From a checkpoint of a small transformer trained on Wikipedia: 2.67M parameters, LayerNorm before each block.
Each number is 500 + 40 x the weight over its row's rms, rounded and kept within 0 to 999. Layers, rows and columns count from 0. Numbers have three digits each. The size before them is the row's rms in percent of the matrix's.

# q: layer 6 attention query, 128x128, rms 0.0414, rows 0-63, columns 0-63
# k: layer 6 attention key, 128x128, rms 0.0413, rows 0-63, columns 0-63
# v: layer 6 attention value, 128x128, rms 0.0411, rows 0-35, columns 0-63
# o: layer 6 attention output (transposed), 128x128, rms 0.0513, rows 0-35, columns 0-63
q0 114:445464403480435559430491486606508529520551519506538515465434464501513458463525556443491488502545545471524441507482537550527434560493571457514467524473529522488517530403537523472543529521521534
k0 112:444487506531512484455485481479531495490444529517590478504402520522480509504515506532475487423450493523520507548516519596508489563546488452468554465540502571488505474472489570483497509537527448
q1 123:520547500509517531478504463521489488519520525513541417468479482586525498539511412487542530488492556463476405527487473497528527482468586495438498496456473515444516542427439512545534484557505488
k1 121:480484428548529539474456440481491494481505501473527439440533521535477504566532433457501459557583593525510530482535493546571392490574493506540543556457501538576492566518490516535479499461519476
q2 124:462570490457557454451503432458537454409458477530471558502590506602438533502570521437477482482555539486547463484493512506466510456514434551437498572537521476489537477492537529470488498507492477
k2 123:511583507519514530502519508454465417476476527502468568453518500511466506501495449523557576458577481519445455535511520466547439436492598478528403521458503478590545447476514508509482460481545456
q3 140:525548469469546509490553523495553425538518504401504457426544537510527436558489531586506528524469464486523503514540486501513482491551518493450539499498578456448465534522492505453478485472478545
k3 130:505510487474509529444579539536495428429571478553462438469539540511448460567549498531494545524507537550544499498454430505470478528462558457532521459439510477432522537566483508547466473523478468
q4 104:524495491514454531569495481503500532476489475581430563514585438443508526436540404476525519525446418562509559541527518506511473477529435461515455465537542450506524508527503490434522486534515475
k4 101:488547502498544467495487547481525524493470515532500475457521482518481587516461500569467505528478536402454497406597471519490516491535470538446577437506476472470540430566499416509521500477509491
q5 126:526579449533560606493515453442493485474468472514569525493560453497526455518514502512481559512533550434468480487542479496519472546514506465452518491515559528509524486524415549475488544443524491
k5 132:520546449489485509472539495570496462479470493423565496505528523527405493533472454501441593518490526426444466447480433590498424481440516494476535485474530534475521512436524434516490485508574491
q6 124:543525521477573492522538473476454526456552505555486442496500495516516476518488523426554516468516525488519496549481540489526503421507519586464487509475504472515435476496530497581411491427518442
k6 126:515505560562514489497513475472498505527523470476500523479496538454491425543466511443532448539513508491499505495498478440441527460528545482498501532515447434487494530521484586488447550551417514
q7 107:500456536503476480446450567449470501581525489525514455456508569467514495443507504593517542539528522527512517537456540546529584491576576501549591424500518513444409497545494471451498461494492500
k7 105:401454547492474511506557542517463507519582497532493451526469556543523478489466540528567405421466480492511499477458420508454504502520486492534465572520500482465520502554563448476541428616428466
q8 126:431529482485430541559447586568461474499539459479488461497512528421528486533451467486478495489560494485536562505487467559487497538532542441468515501561457454494497510447545479424540502410555520
k8 123:476524484578486444505555468534493515488519506544519480542490428471500502500530509524456437516495560482506445475492537518442607526483518505526524472513525542445477494478541550474431535492526522
q9 133:487494466583518491520365498524526575452476596461538450568579516485483506570544414443525420531505488422465479462479510547521482510481468491509504475501505490515439559526431519436504530498543473
k9 132:404513451488551488540479443560529570515488458454522497483533525452480508498472468481492493493530576454519492473505456537505498513442439501466480471474540439525463539458525494465505470460480507
q10 117:484384476531507479413498530573496548549554547541534500488452440410519496529515460445450507415452453518524463518520497476435445569498485421561490496488500452443499543520434506496478464470542516
k10 117:495457494447524477472439607511559551558477453509536387490499490503515477482502498468477468514455517557454579511475480528548481544521463530475559494496543529561579487469482499461540446506514478
q11 110:562478518522441434516448479550512568536531468474511452464521509502422411506542468505442492559443510523501561497549581449540457478483463498520518491535511467506499486506511502575567533389486465
k11 107:537529504466471521527477488555530494406460539483549530569526570537513502430498521541445439537487544465539524527537581478518534488509512491471534514420499411554516515553453482532481464476540506
q12 126:540560498484494397469523458417502415496534467495432470439549408487558446438503484476522564482522452505506550507483514534414511532506549561543446504458479384524464476516459450519531483521544529
k12 128:541489487513542488462533512492462463488533421470503488464601530539582507512473519546525545471482480489489488453503481461452414496447440537523577474511492480551493584474474484491499591505495482
q13 134:492563460501494576496507519448524509491532488532510402516476499471488429500544500561443534551490504516510516519511574502465503492531478474515437551513444401506470540445445430462429490496546522
k13 137:430477478475483539466560493495562525512541540555425532536492562493491456522532543543488428465528483490510543539574563476476508487491555531475534448482595475480463529472411456435490561453538475
q14 119:564541501486531447514486482460497535504479430461573512494412575513542478451533486435505448488519550460530453534486464474508512511505430521463473528482424483511573490433415479484537528447468452
k14 124:453474477511461557566476517396550470508475488475545537523601517464536483493426614493489552471458560499472547477468566483473475464513530503506482546541525468540493537484496453536475543517516553
q15 127:559544425536432539522525442505526440488422425546495488439465454494510500528397488520479544484421528453564550506569530438494529552500557542503494498473558531538538503476521539467430568470505462
k15 123:514528513537461528549529526504463430537491482483467466478473471504537496588477461474453589556513503497480492492545500528601494526448573459426551456506485499494464557528460457481475581475467547
q16 123:513474522463496524545499520527448481484504504514486526474591514542567391524511552554465538491487466492509537530480499518544527537484525431494565523549523453525496490490421530534533541535489502
k16 120:593480478522458501456524499516552488456560519484462533532544541520448523518468483496509479473469455557481494448528485564504460482526536525561569487522476529459483508459515477591507452499451483
q17 122:484492513567483465491461489510504541497507509544519445483530502452475614480463489476448547591523562443533555461507519455530482475444468487524513497570557525533485469574504502511517479477478557
k17 119:514496503491497465509427542525521513545447443493429544523499448451540547499433447526508521499468518556448461436518499508522535526522476524433452550437499409476535538478553532479474516522552514
q18 137:494472474458466462518498527489549474497522541525577515531567493506412565555530498458542504504551486500475442541490498475496525456470535482550534482579601471481573491544513419534496473424469475
k18 136:452504556535503463502490550589458467502495490511455504471512497535517576455539538495489447519581526540519523504521498510532479494537540474510449549467499466494587526567504525500480487471471438
q19 107:473503443462431495490480456510563500593490512485478484500436512475497501530525509511548528459537474510552445473512527502468526515476580523513500486445545478520491516504461513549506508519482454
k19 108:524472465526518558505488540540465454448538510505455430439527551512510493543504469457524442445527522575495494552457453495580532542544490492508502511519473492498521621535443459561513485512487541
q20 119:487521445485394573433511494437500414478512451569486552506569559523560453474480536430483436467531502427480431555563489569533477491555546522500451510534485534472493521490534527515498557495480490
k20 120:512493539512558524524452447504512468507521558491492556567420543548472485518515520460479564414619505471544509564491570521517502451509456554506505512539505525489507474434547489458483546465511461
q21 117:480485521507530477484478509521469492518450445528500491480539415523431494418513467486440526402494483536520452475633546417485458452556511539536495448529526461547586481498538533520426498576521494
k21 118:564523525452499509493509540477476514472431538591488558508492507573503467525427496518515528487489434464530452542508545537498501483543495540566510551473514459505566520546434485478468506427527450
q22 114:477500470564574535565528561522577413446552498473492490448466494454460484536478545524474527504551487474462452483494468556504504507418489476481456509431584507516517419533494540475427484459494529
k22 112:482497448447515553482536513533491512510503485520551496516439522507434539525557555457497498579544504461539469539564490487467537531459548418458478487533530501489491530510479485521481535506465529
q23 127:538464526501499470453549461479456521505503498519575489463522534597498434588479549450452569480503530437563507501560479519511467514556503562456547453434519541514480471516499429491513548577458495
k23 130:575465450482556447504545578489523484494480471535517566536545509471471499498466520461477451475482521480540530535486471545582470514477486546491523566416476500453516488528567466495501467513452479
q24 105:476509471498521459538495442563517477528490553502486593467481530478455567433527444539541530463518538540478538554491482526479471467519499495497488541556503560454512516508452541453554456482484539
k24 108:425480482480435527496495474464461473495469656490476512528466470526433493474473528483466502449558521502506452410452465455544480503567475470530483480519486460577546484489544570538562505486513499
q25 119:533488540558545480510580320499544497475498503510517498491572549561441534511475480520528574519563509519518485467525554564552450508557517527489561491479481498475491502428459573488478472537487522
k25 122:469511440453537536504529456517444446501507552481444540580461428519516467549512508544460493525502583462519445515517544555563510467481506594516500503427481475537494440484512469578564494545536496
q26 119:468601545553523572443484532533576486536455406506523474501490549469501585505526470515510473452532463467443424469525511532475462487461454466497523452515575517407514564576477484493476504460486418
k26 122:454488508502451580492463465508481469497480482456508531600482478499455572420504404415516549499542486496498465520396498491546522528493503483462496489563583517592526453477466436471448495535579544
q27 137:436491493493576467429513542479519477502467478490555455469452499539463489439534449474541523442478461474554468456602454497484535515475478475505496538513570542542512443512545586543496471524485543
k27 133:529575435450549532474502487442459463556528488455521511395467504473496544530491459494575485528499513530487462511488448452521548509482484509559534506513499556549535565509445543499462453500518481
q28 130:548522491456502560499460488534490501512497440493471545459513617546507503447547565452501576475419448540450526486572516445539562564544476524442455526493498458493471483451525541548451524494526480
k28 129:530535498452517561504516488435487496504523469482442520570477519493431531532549604430470544445500508444507486523532508518523545533560527491461470592569520505489508476556475508542460525488500504
q29 119:498456529522490465471480549536580439442504558526505442544449524582485486474529500430530505505539521505468463539451487503487491475453491518482559554451519520478531489470526533473480449492479491
k29 109:559517438433520477450471505496478489480513484517545464495420535488437488427539519472457486455532494541548562538504534488502482450457500478442423512515465526571517545521548530520527441500514496
q30 128:491527516487447530494509508562537429467447478458596541482418509448502441513513483433508565563459553515543575435506506518479490564450470530497510570522388581534479473463544561499566508511537455
k30 126:559595478534535511509543511443521457507497470515568509494479460427528448510549443485403545497441575542518506440545519431515479590509488493508519533542497473485500459424488478576565508468535501
q31 122:552499538483475460494541552472518534525563531570525522474493552560569510459464539513483495504531537478490468482542612528537449457449538517492498485573432512478587562489484466489515472462447506
k31 118:504483507525509418488396464561514425445505506541509533519508496477478431470483586587432440466498523546512485612576516504475494427481516458524579511479586485548565510467509447481528555530464504
q32 127:556443536521450466471432492499551458450579490586461527534476472444524556489478471515488554509502504537549538537465543524475458522437533507513567514520447539488595508476514548609510407529518488
k32 130:568471491548482509498451467510487488493503489552470463483347437552494494493533440446403499482454496553411513518538554512499483483504496471538583558545546532521494499515469463541548495485471500
q33 121:443458465500462495361505531558524570531557507473445470505504483525514506513496459585441569496468520491564528455594522483475507536534477472541519550500480480451515482464468487521519506409462602
k33 127:474512510436494461494544475492475463534489599530505459548435462499492489480499521525455443493476566541470582488609465523568525538473469507514529528391549561452488514534446481492463443468546461
q34 127:400471552506536504530484481485490490522523511517492508497551537414494561512511504496490452502550446434411444506501472504513460524489514526453507449496546509522512463527454512507431552512512488
k34 124:521438568473512467518457480512438604579476562523501493548521446472503587563451478472546512485507455505483469529434480521503529489463513480486439470504511514504499445517516554537467547461487564
q35 116:458472441424469482475504413503486488507488574509510490437484583515510532541478466522498532488490503475537509509501526426563527515489503450399417612512555501461544542523478562471525535523598544
k35 122:502575350477465497481449499515479464563516525500458480440479511514467563531475521525503509417533564559482499551491476519531519484605551527488438538500509488492460528474514566497516481526472517
q36 114:489477468536453575602495475478515459531478499552525487408498476460425525543446552524519479424507493478487450567524484495498489542479527432518497493526524539548448478470530527457568610453482488
k36 114:535568497534457493469446494599499441470535530514529531498518489477542508537398460501473504559555449451468472458494542536562538521459449485426500396566535550476474491466477526507463505518448556
q37 123:516556506502488583473429467461481482434535452478562554462481495530433440488542477512541511548510413495475461501487475556536459549473471471558535464476556458460480437510518528551567478481550482
k37 119:462491497501515554478456446537516457516524514473537464496500535467448497500545441540548553460445531435477433451526514569496512597507457490572513559564516539547420461502444482492476465561520456
q38 131:517455541463462447564501438466546508453477441519479513444478467496552514473533528512502519562554479512500510464533576463460461535520453487529416537481440493471427366462459461535517500533516466
k38 124:576429526504466502535539483436489502489519458420474537555516533514525517517446482576457529518442467477468488502589494473533480503439512503449507542494530529529540457517470467470590560530520442
q39 127:477469464530558521473574556512504464529416534472504526523476495517421455483494448488480517464498588502389447477515453492458487433489474500499539498509481500394584548441498544528475438488507481
k39 126:470536468482518532476577497519446403470477511456565493487492424519458471505499495447475546476486478466521510494507473476463458468509533469523559513468491555584535499478491530499476411453470467
q40 112:553512447471533492522466435449565525431488509478499474487505463534521509493552482493540557498572634462444502488584558532481418475484527442473434618442479489514477441498557521540495530521446492
k40 108:576493480516507476549482456505562470471484482463521491457519579550541491543486485482442460595489528489459461529523489495597472462448492475493399524472510521523505488484484435508572491509539431
q41 130:516539551548490522520515446455488490514493494528512493561500567486537498488495463492470497558559489486478510531485540512537473484495455522466497475491561481452448554509475507539528494534477473
k41 130:537528523541606536440487504480531506500463540508427525588433521504531497467475527445504517526468510529493458476450495506450446477559519502466508481479473503493468525490571472466506482550540556
q42 110:417520513493525501426478532571481521522548409501447401456495533517496575541450454512530490504389526498534531550544494453507543485534495536473546565514426501546518542491483489524491504489563522
k42 118:450521413478413502537509521429439545568484529533499476492491489490545396540518500498510459469556559525537526456566447478546598526532545544582533553468539509477521565503480449523395485495512498
q43 118:528514503551510477492423498481476505454510479556500477476517495499430600511515556536512518585548491470495527440447484501529505553422527499495542471538554436504505532561556486429488513525501562
k43 120:462538507555453525571463525497506547470514443508524456482576472497484504472485491618539482518415535513476484570536515561474521557479507456506489467460463499479543436549536463522471529579518471
q44 141:510503508402552484500536480494485465482502539550494480419473477551443474487504522603536475494520411489521484532493457526441476419500557507518537460524535525555574502452557598458520521548548481
k44 142:454496446538586462498460530501413455477528529566543510427528537493485449554465541570547518516506453486536459479478513535536548458538586492484521493503491503461495426526448529449529489560455467
q45 145:520467547536517525495526476495481506514515448474492504534482422474444449509499522519525502546483513487484477481543507581509530444511493507501506509488490457529482521556456444514506477611448507
k45 136:519418609540524519515530535509560562499506498507456507519522538488474511468560599488492481509507499485540510476516513528464510475490487538508558553454507517469476409483447437515527447561483484
q46 122:492555458520473479518433448474441425498579547484455556491540469506491510431438542496550539491533517491451423479526541593513509538432450537584560470543497504520538599505460447463506512490462530
k46 116:428504577568460480505505456550543440471514498520550519464471482533454492473472470534487427488573598514547438502569500534489446493484483534502562511490479446531544497517528448552562532519479498
q47 124:530495468540492498491494470502475532524467462435554581514504519500553449497466506433537482535453497516495498494516498514504574548601478490504472471502499419503502528522667554460483436430534492
k47 132:510558543424529564555527496514562515481415470514492475495454460447443536494514503537496569442408540445532516510484475446520493527507504564554522451531492480435490527559473526531515527514460520
q48 125:466513507511449551476469480427527503562518552549454502508499524568526566485535467493470467480553529489442446551540490522538508526481525476469516514543563537486524496567482442584428464578476514
k48 122:519501488509499568462411493501468469460549507479474464435478518500397532508476522452559520529516471529461524548501463566488513478484484425488537598469510586527545518503511488525543465466542444
q49 108:446452575485575485477569508491478492546481479563478545481479431451552483545494450453454552496519523473520515470530502519515466489451536478479523523503482452561515468370445520474565531475571543
k49 109:496524449540528442496510484526495509485486474490496526496476407426526578567454513506516568466463508555494529448534472510500496496533449517507519507476495539516522461447474512514479564547487530
q50 131:482513518589492548460536485591446468483491510507541544543452516470465539506494480459531471515480499510587502482480460602571491495566484509576526485464461503467514496556493403442537507508476536
k50 132:440451447464440496502555543496589489491501480520520536524489448486478534448528509437524487404530516520573492441436492515482522567555469521548543473501445548469476476509536477453470493569521435
q51 137:543432485502493540474569556532511518414539553449482497538460508458595510506460526565433537499523522505523519454487487506480404531463478475466503539482551503462446487512588450418470467528489529
k51 138:517441451547534449514532561457572484473420447508488447545398523509420476488534480514451549597437460580518465525496484505522482568406494472498476499445449519466498462526546528491513537533497497
q52 123:507529559484504555490405538489498508474599517438477565564506523432549422528540480502509505455459481457520444553521431504495513550486541510528562448505538469481482501525499501543480595512469475
k52 124:530464499482492501538544453461502527500500549478568435506530535529521497483494480490507454550522459515524432499522502596480490567485469529577507459547553518495420514548426559483529526437470514
q53 106:514523478489421485537589451459499445509453504485482535446529464535474535539518553466508508445548524405462503509521489504538465573512496474589482594471442439446493453475479484495532569519538462
k53 104:524472571521548450494482507545535463531544455487536505480618496513449449483445522544484571467557525500523471468552588584520472503443495438447434502523567561477502448520501460519483487498447469
q54 126:520558486515403487528461467452452489428509487489534535560544463587465482488455468433459503526498530442548521510574545516490483477508486541448468540497486445520477562505542447439489536496503430
k54 129:569571406525520511516486503527530472447421504491454494528502582555525482512456450484489472439553558431526492505509570505527454518451525531536577515515487501489460480514524418501552536474486449
q55 112:541419498541511550544593560545485563503474523413574521475484456479502531523523538515497426461497458490444466452551491474475563503468502476514526492516478564512530462554500443454517474466452467
k55 116:486536544516426496476496524490517538472466454504522533528460431429527506521490528441535480554526498427515558526456418481510532495489536455495525486564550569496524485472430557505464519538405464
q56 101:480544507483443480510465495453549526486487470538515592532581530433473512466517503526542523515409575466558426524436529440509479554486470455519464494481509463523606472486534504513501467535485580
k56 102:500482570529532528579490502433500442492431473473482547461517513557440490437519517580459532499455491596413470480531454460421515503514441512511458482527501544518474525509477490501524557418483478
q57 139:523519427467523561547545443519542495463538498474517527485558573527525554560506495560538445516557571487472520446394458505475471435497529470429497535475456491469493450503408443440535465546478472
k57 138:455484520596527436481529538439513476458543515485469487467567464494504509502481547450528571558550508476486499525443420460487486475515519462437470570445532585462430564477511484533528463501470518
q58 120:452507517569572561494507495553529504469494476529500430513411470450537522425495522387460502467480477517462530500407533549484484507493539461552522513520461486540515504489520542525456459512550476
k58 117:499516523519475576521476446474569541566453432536480476496431485422439456527560515483489538493446457523516482443547503493473494505538467468489469467549500469574485513416516557486426503499563556
q59 109:473524539550479586541538505539483500534461559473539483599546468523500445531458483506456508523516513531520560476472500418452511425437475514478580555492459550469489458510467464423541507452531505
k59 108:491509499505442406476559517564485468531452552494513523536451452486466485451454538493546499465545446455541547446490496523487560490492543551482498464504451515467493512526530397491531486479502482
q60 124:450554497481525517477586476452489499481500553475499449468515454466465476483429462515527491540450521537489536515508492376525475519457465543459568474418595503482534490534517548472507545513505548
k60 124:513481503498533472508526493468452468569430534505493503505464483531539520550463508572482535557492507461558497475477480515425505460484583480422476414548489492482491545545467496445476470489472483
q61 145:545493418506538481523504428496497505491465488470462446580501490452520524542413461527495510495498429485532535497520467474480484486484513550467554499458508454454433477446477510541470530595494446
k61 140:563444437495491565490552495499560489432402531444436481512516496523560440506534451481498567521508451489497525484496497502573455475522525564501533463430439483538431469531479538454492454433507539
q62 106:537449518432521553511529501434521544542501544487463541382433553507515506483493505575502435510433518483473533518442438490481439508506509510503503447531509493461528492478459618595512454522487532
k62 110:579420515522561503474446470476464533516492529527562456504521512498520483567516528470487564498450525541470510529469501504518456419564532417478483567453509508433559478518524597491504484524481531
q63 130:536417558507585495464443530482505544521504504471552478480525483539545502470452510426545470490418553527515465482466522508511481476470581522401556525503509460574545596534451498503455498494463498
k63 131:506486547546547436533473480551490559542481422537536461537529510450510414512486548509469526468475519469478533531460458481445420432495427468535506513477484527477562552484504504536533450522490534
v0 105:455484485494433554423427510478482497526517497504515531527466503577511431495583484484514554543513496479459543418555556500479538452551529551497469501532467517535560591544564509530612523491497506
o0 101:484456497513423442570532497580573518471473564466513487472471543485457509507480607536526494569498517538569460550428493472475479453538551502461473481539514506439518477509514517531491432460537497
v1 105:549490420471557490531480519541540537517468551491467420601500483467533512605545479491417465496538468549502561471454500443554504507556485507504487467567484485456532496462485462510461466493545495
o1 096:504523521443523508523460571481548511545479457534500520503475487455598590489474463451454489489427465479539534528552500479460524525534504400465506556527535496548470578551505570438562521538503538
v2 108:481452454502527413490507486475405524544498534502557557531502526525461503551494470481559446484524512589530527546502534489541532422541535489553456492499500545479507527484466448451508570561518482
o2 101:481477509489512526447487454468523517461489495537513475453443590513515566528530546570499496465552530420448420536507572515487487449473486493462453466567524530485538499459517519475459486447487528
v3 106:491608532466491502533536501422540472464450530486555529461475508507525557489461539446476501486478455506496482543481521511538458466507463515497495548452587402523482513480482432586441440466546542
o3 103:478494460542458497523538440551506574435487542494524554528462558496462513448474456505486514492482580500478532474465494480504496504472428550444475557534413533519513548484493483561519527443448512
v4 113:572413427546501475552531495490526577520474566503524515511543535430454591526500454501528516533485451524479549498509462475443568494491473479496554553575506443497486507516503517545487490544565606
o4 101:518494469524497513456479543449558456564527467488469505469441539450522473453536475504478521531466531518545515447501490498476542561468509536501510509502494554460522466395508559515514543439473547
v5 102:479510573528499468447549455522443539541493440471514453488551452523531472431495458485522516469547536517542588493551497463463561472559447464583500489461500505484569465488431462467505483530500577
o5 098:497493473564464514458448558468473493509539529461530493527551499496538434573511529477516456465450463482546542467444564528459540479471549489509498507566557490517459539512452435516478535491518428
v6 101:515527446457479517462472472491502416517481522516502433468436419522563519493510419482535535403560463505514423541526474525542431484527509554449489536523457537534524479471502505579512517520491538
o6 093:498568502459513548456440425511517459434395481488442552524556516531514537510567475518526543494499427535546492533554479489544447609505541463545452431554518502522554501482508524506536517492524485
v7 110:484548513498504515539520560454489538604516487547417627505499528511515556513514428502526431540510455441478504464495429482528498440617507523440506448490430543502513513526525512472472542442493506
o7 107:452439548536531485503483515481486467450474530504445417554477473505451557512494506529562477542488496549499521521475480474449502455523489513440496422485570494515484542511586461484444431565461505
v8 109:485411483441492508570534548452480528437525554519461526431549474546525486442538574497535501396508462510425463427521495545466552473505501487499514499471483454458544504468464543540524393524546562
o8 101:435586478455498482444531526519496544556517539558479497516499499429460493473536474561483513526502516510498590490568422485513592485565454479545472476479536496491436492561435489551483415500511532
v9 096:463533490498510518538516555503502511551514452473435504445475494512476396470480559537555527459458466364562490571491428440533484457427470504470499486520464517449515496455465547500526462536526471
o9 093:499474456523573552446562515511520534447469471494600482592482461546442448451518494486546506503548494522482485507464425516471485481572487479484410484485596512470446403565529462463531510525466480
v10 101:489484478493508502477569516444486482520556561537503493478519472557444528463535527502483555478414484436475444446487560460420473534549562542463526513429578533422473479504543527504490475539487503
o10 091:439593412518513529569523495479487476485422495431546502486516556513432508528548509508539510534454519541490512485497456453465583524536392467488474515463449495517464480499457522454496499483585511
v11 107:493541488450500521525572553574483506512485582480563521488504527548572541405499516432397538420490553574508515510528498501522490551491504548527471489509494506434484414477494505500517517473457525
o11 104:500510446476523527546496549499519540468505540548501517556453516448545494555473475547445515496474453528548498470524433541529495558523515498521492452520548491555482555498490582463500519479525545
v12 114:594410470511498450499528552509506493492462508456471623452464495564479446459481487503546550483519498577490558570503477497527488467538450585586460548449515498558432520522487507480500545470512540
o12 106:475535493468510541431478471469504468545476549540506459515540596533538480561471417530478513493468502530530461519454542463471448470497550505380468487573513555529531547479447509497504542560471476
v13 098:539435495542541508470493483495477479488557484562542511463532562472506403404473523464450496568517471417515479451500528573477490556513557429593516531560489500518458499499519513483514489471481505
o13 094:592520552532507500510454522465507509484517429464494558415455521462488507446560544530535507434553478524499421489597502480546453479447532481477551482469494515501505516516475482491494570516478470
v14 115:486536527529440449556421537499567496508543427552510508485501485473480569498579477546481479504506457518414534509541520512548536526498521515548491515523493481500519505451534452452512496512551576
o14 114:514400459452423402499492528513468482467540558550447539573547550452532497558482455437508446528503497510502497501498503548452493519503513507510452520516487470499499494522515462477480512509526460
v15 101:528470501530466405531542473499451578513527557498486510544447472498449569475493500509456531576478494507576501520496506520502477531497485495504492534548498430527502539499516617498549548525496559
o15 086:467467462446485482519556497521548415545555461491419458506475483489550521483532527535514525458507517546506496474500534367454498544528483531506522483492448493489456439462512583512454518449510557
v16 094:461527477478459470418484443488490466543466446510538525534519543517575478433514444445477575557561409504557499463464520490459496515510476477547495418507494469527469510474422527532416534540525508
o16 094:456485530509499588481477557541501483548511538454547534468479525406426472513503435527544446494436447465508463479408440519445504540463551484538491475538492509504478510570512512470485497457488478
v17 104:490562519498501574455485430542503471472453485445459546477534579495485564493517490489415417530514461532470505547443527502477511534543531528512506536505533437456531474484461456524462514535547548
o17 104:525591479587470564552480501448547494450539483513531464485555510485470559490524480497515509515591547548415470448493554522528513525445543489499469534546519509527501537500439537608485509419450515
v18 100:409559471531548523548455458554536493495477512506451504514487497473546472553483505551517505489485507598463461439463499472399457464491493486497527513569497516445472457464491458515381483519506494
o18 092:466560494524505504426449523469478489551506493515452497426498530519529445422444428403522523445578479539542476560475470562456492488517476520500491486508442523498498549457500505418540538516542537
v19 095:462479403511538490483526546600464533420556543465494457489505514544508442548525543526454415487476459452477486478496511563536493483532512313475445485465552510472552463463490518468561482543541497
o19 098:542504502470569481511492558515551593463483492530503467510473469547493545476472493546525496466568518473511487542553488491485499459503561453539500571498520458484393453522513543477485481556514451
v20 114:497449473511496542537572503573499492449411524496478546438539541469518478517485572578486465535521505520513470475521491527543483514549501490524498543527456410520522505566507488474554476423470567
o20 107:524502458505568450496514518514516507500522537514440547552496437453480466494420400442471502494466548528560457459494512523485384446486547559550557478488490481524549583436403472506484467511454487
v21 105:547500430489472403512459445484481505499517484497576437494476455500474557516431470469528494511487430480569464544588519504440487532496468520540454488519445493516426498510488514457450481462495548
o21 095:522432536520435482523511491499471460506472494502506525460471522463512507551501556473477574436491471519481451472542492538470488530487455511490486488461461501604510455464546507509493605453471562
v22 107:511527528528473463474508532383578485524506460515490463574546486549463451467489567501478475449511555491517550499496492470566553492497527458495496485521586513481492480496558487503580477457448532
o22 102:495407444529491525468504469527570510539538530492461514503487529504519517488467523420553519562466539508472503489456478517537459440572509486524509558445447492518448524503407405474525491520519481
v23 109:476550476464566468413524425482513490518433522522455552462525532473503535507489447458527454477448553485475468445502487524441501513553489512457508490454536474523507519514489514453498496573511440
o23 101:466450521549547511536461477463482482512465543483560493436492463519408578499520553545522475544522549486441493521438519470452538524516483448588594465568535525469556513474507501455524464509518468
v24 098:453534576481466476490474520543460422492513419511418493464418494464511582521486495491467584477532504503485490545458537485510504516483489476446463469597509546449483540498450485474429475468518502
o24 099:393472386478511495505463527466498477533505541480419487552524555506530528552530507405544515456596417505418449507491469531514473505451510464470513512480561532480536507574476511508444538528548474
v25 118:524497471464550444521588439561542519458479526450476502461534549525441523453452472533496487551580509567483523525451442417521548449505468556497528415432513459451460455472560458495457471488510526
o25 110:491603460479562518467487505436497456501538438531551476503512491561501421541480431452467527483457561388504570509505531422477571532498470531505533489507523515568453570432419491460475508440555474
v26 104:480479495508529490541473447501519493519543523511413494582496548435511493526489474539513530471517487505576449408482495480470490427508479420591553455435523535507478459584535472547514545512530547
o26 102:552518461545519565511482497472521493496512465465511498468535549449479475466507546491544606566464557374441553508580532502504487421542530528524504505533500437412475495465492531510529452490564489
v27 104:447473544468495517538518554527534437510425487511516495474477491511541524493511483547496468491399547494532484599587537491546559474512512441513506538447536514535459413486489500489450546527432510
o27 097:519531497458422548470504501503477465494521592491483477524508466556522502490517501484419530534506470489556546565489501548532516499461519471500539520499494479445522454488585457457476524530540386
v28 097:479458531533466523559494482485508400524517518490480380464512455551430467479535480573508461482452475506442473512490520491508423526548397482473448559479478494519522531495513462519522503527542521
o28 085:517513444513505561511517471459592534467522517534552502537558474514518500452533486566564536521508515525496504526464514509469449563469505500546528542481504492566514494493514479520555481537506506
v29 103:497429545539515469519498519463486578482401499526513469447557509591535507480565459523549485503486485490571482503531525437477462567483549497525548499471550460519443491523592544510484499502515405
o29 102:544485575445508461490529448450458398486495465388408454554448459531475437455536455552491526555526514552503501474520485472449505470523499488498541510446454478481563522482460429494528485527530447
v30 106:581487505538477463481571481500577418439557485496530480484539521478426389517525517557542549498520506562553476501497478456548559531553447572502444551466490510482474481523496510532467430544493492
o30 101:489521458507572558485541522529509493502569537536537449426480476513505456487514547554528550473446547544504468490522505484489497506423536493481534508563490513539523497456388535476537490524518531
v31 097:487523470556498557560401498547484513468461470538544494516483501421443567461525509500487448466529469420436494473465509523460473453512496461525477468509502522546497473460447508559515518421561489
o31 101:590504477541554440477559482552552453548456535488474509558486491506454473438482539466490497438577485515427496500497453551443522482447500484593452464439479485462494539549534554605490434467469530
v32 107:453455560513495443457544503554478506454488496522599544479478514557479419482479454520467434475440549490483560444567553522511519496586455518466505571539464510476493514459508520505467502533470513
o32 102:481481478505416530506459509567519460534568534561545475508432482489481506425533555482491487426511526534510514519469490560520512537508591507527499497453416528548527512440468476423501466526528523
v33 099:503446535502516474521503490589555482565542577451479489520447541525503501464516493486528530514440483469504390512536475505571526430441536545413499465562530531501569489482482425505529484477561565
o33 087:521541508513564532483520480546546492417496491540488563565502501530489488497526514461461537549604407492495512516526462461522526487504448467522501506525547485524398453504536494515495469495542408
v34 098:540508483511598519592521523515519469479462540490518477492470531546548499546477502515488497379512481449507488497467463456490472484442511465413511480487550518498585504523535557505461507488511493
o34 093:476537558495578486474538452497439506515475462515497467564487467540535446508478570500448549496476497455520563462602534536486517460498561572547548505530490578550521538498554481510448488519504467
v35 100:443546535559523525559439440486546453447521427505507528518508477451544431469390528478508519528474467440514556472583555582506470548515566523511513469529486567458570477499550477483528440554473452
o35 092:542472480535482471517555486519445555503487439565514475481594426491510481490520473488537543488535461455466429477510495457545507488470478475496513520509470453533533429554473441421417505488508450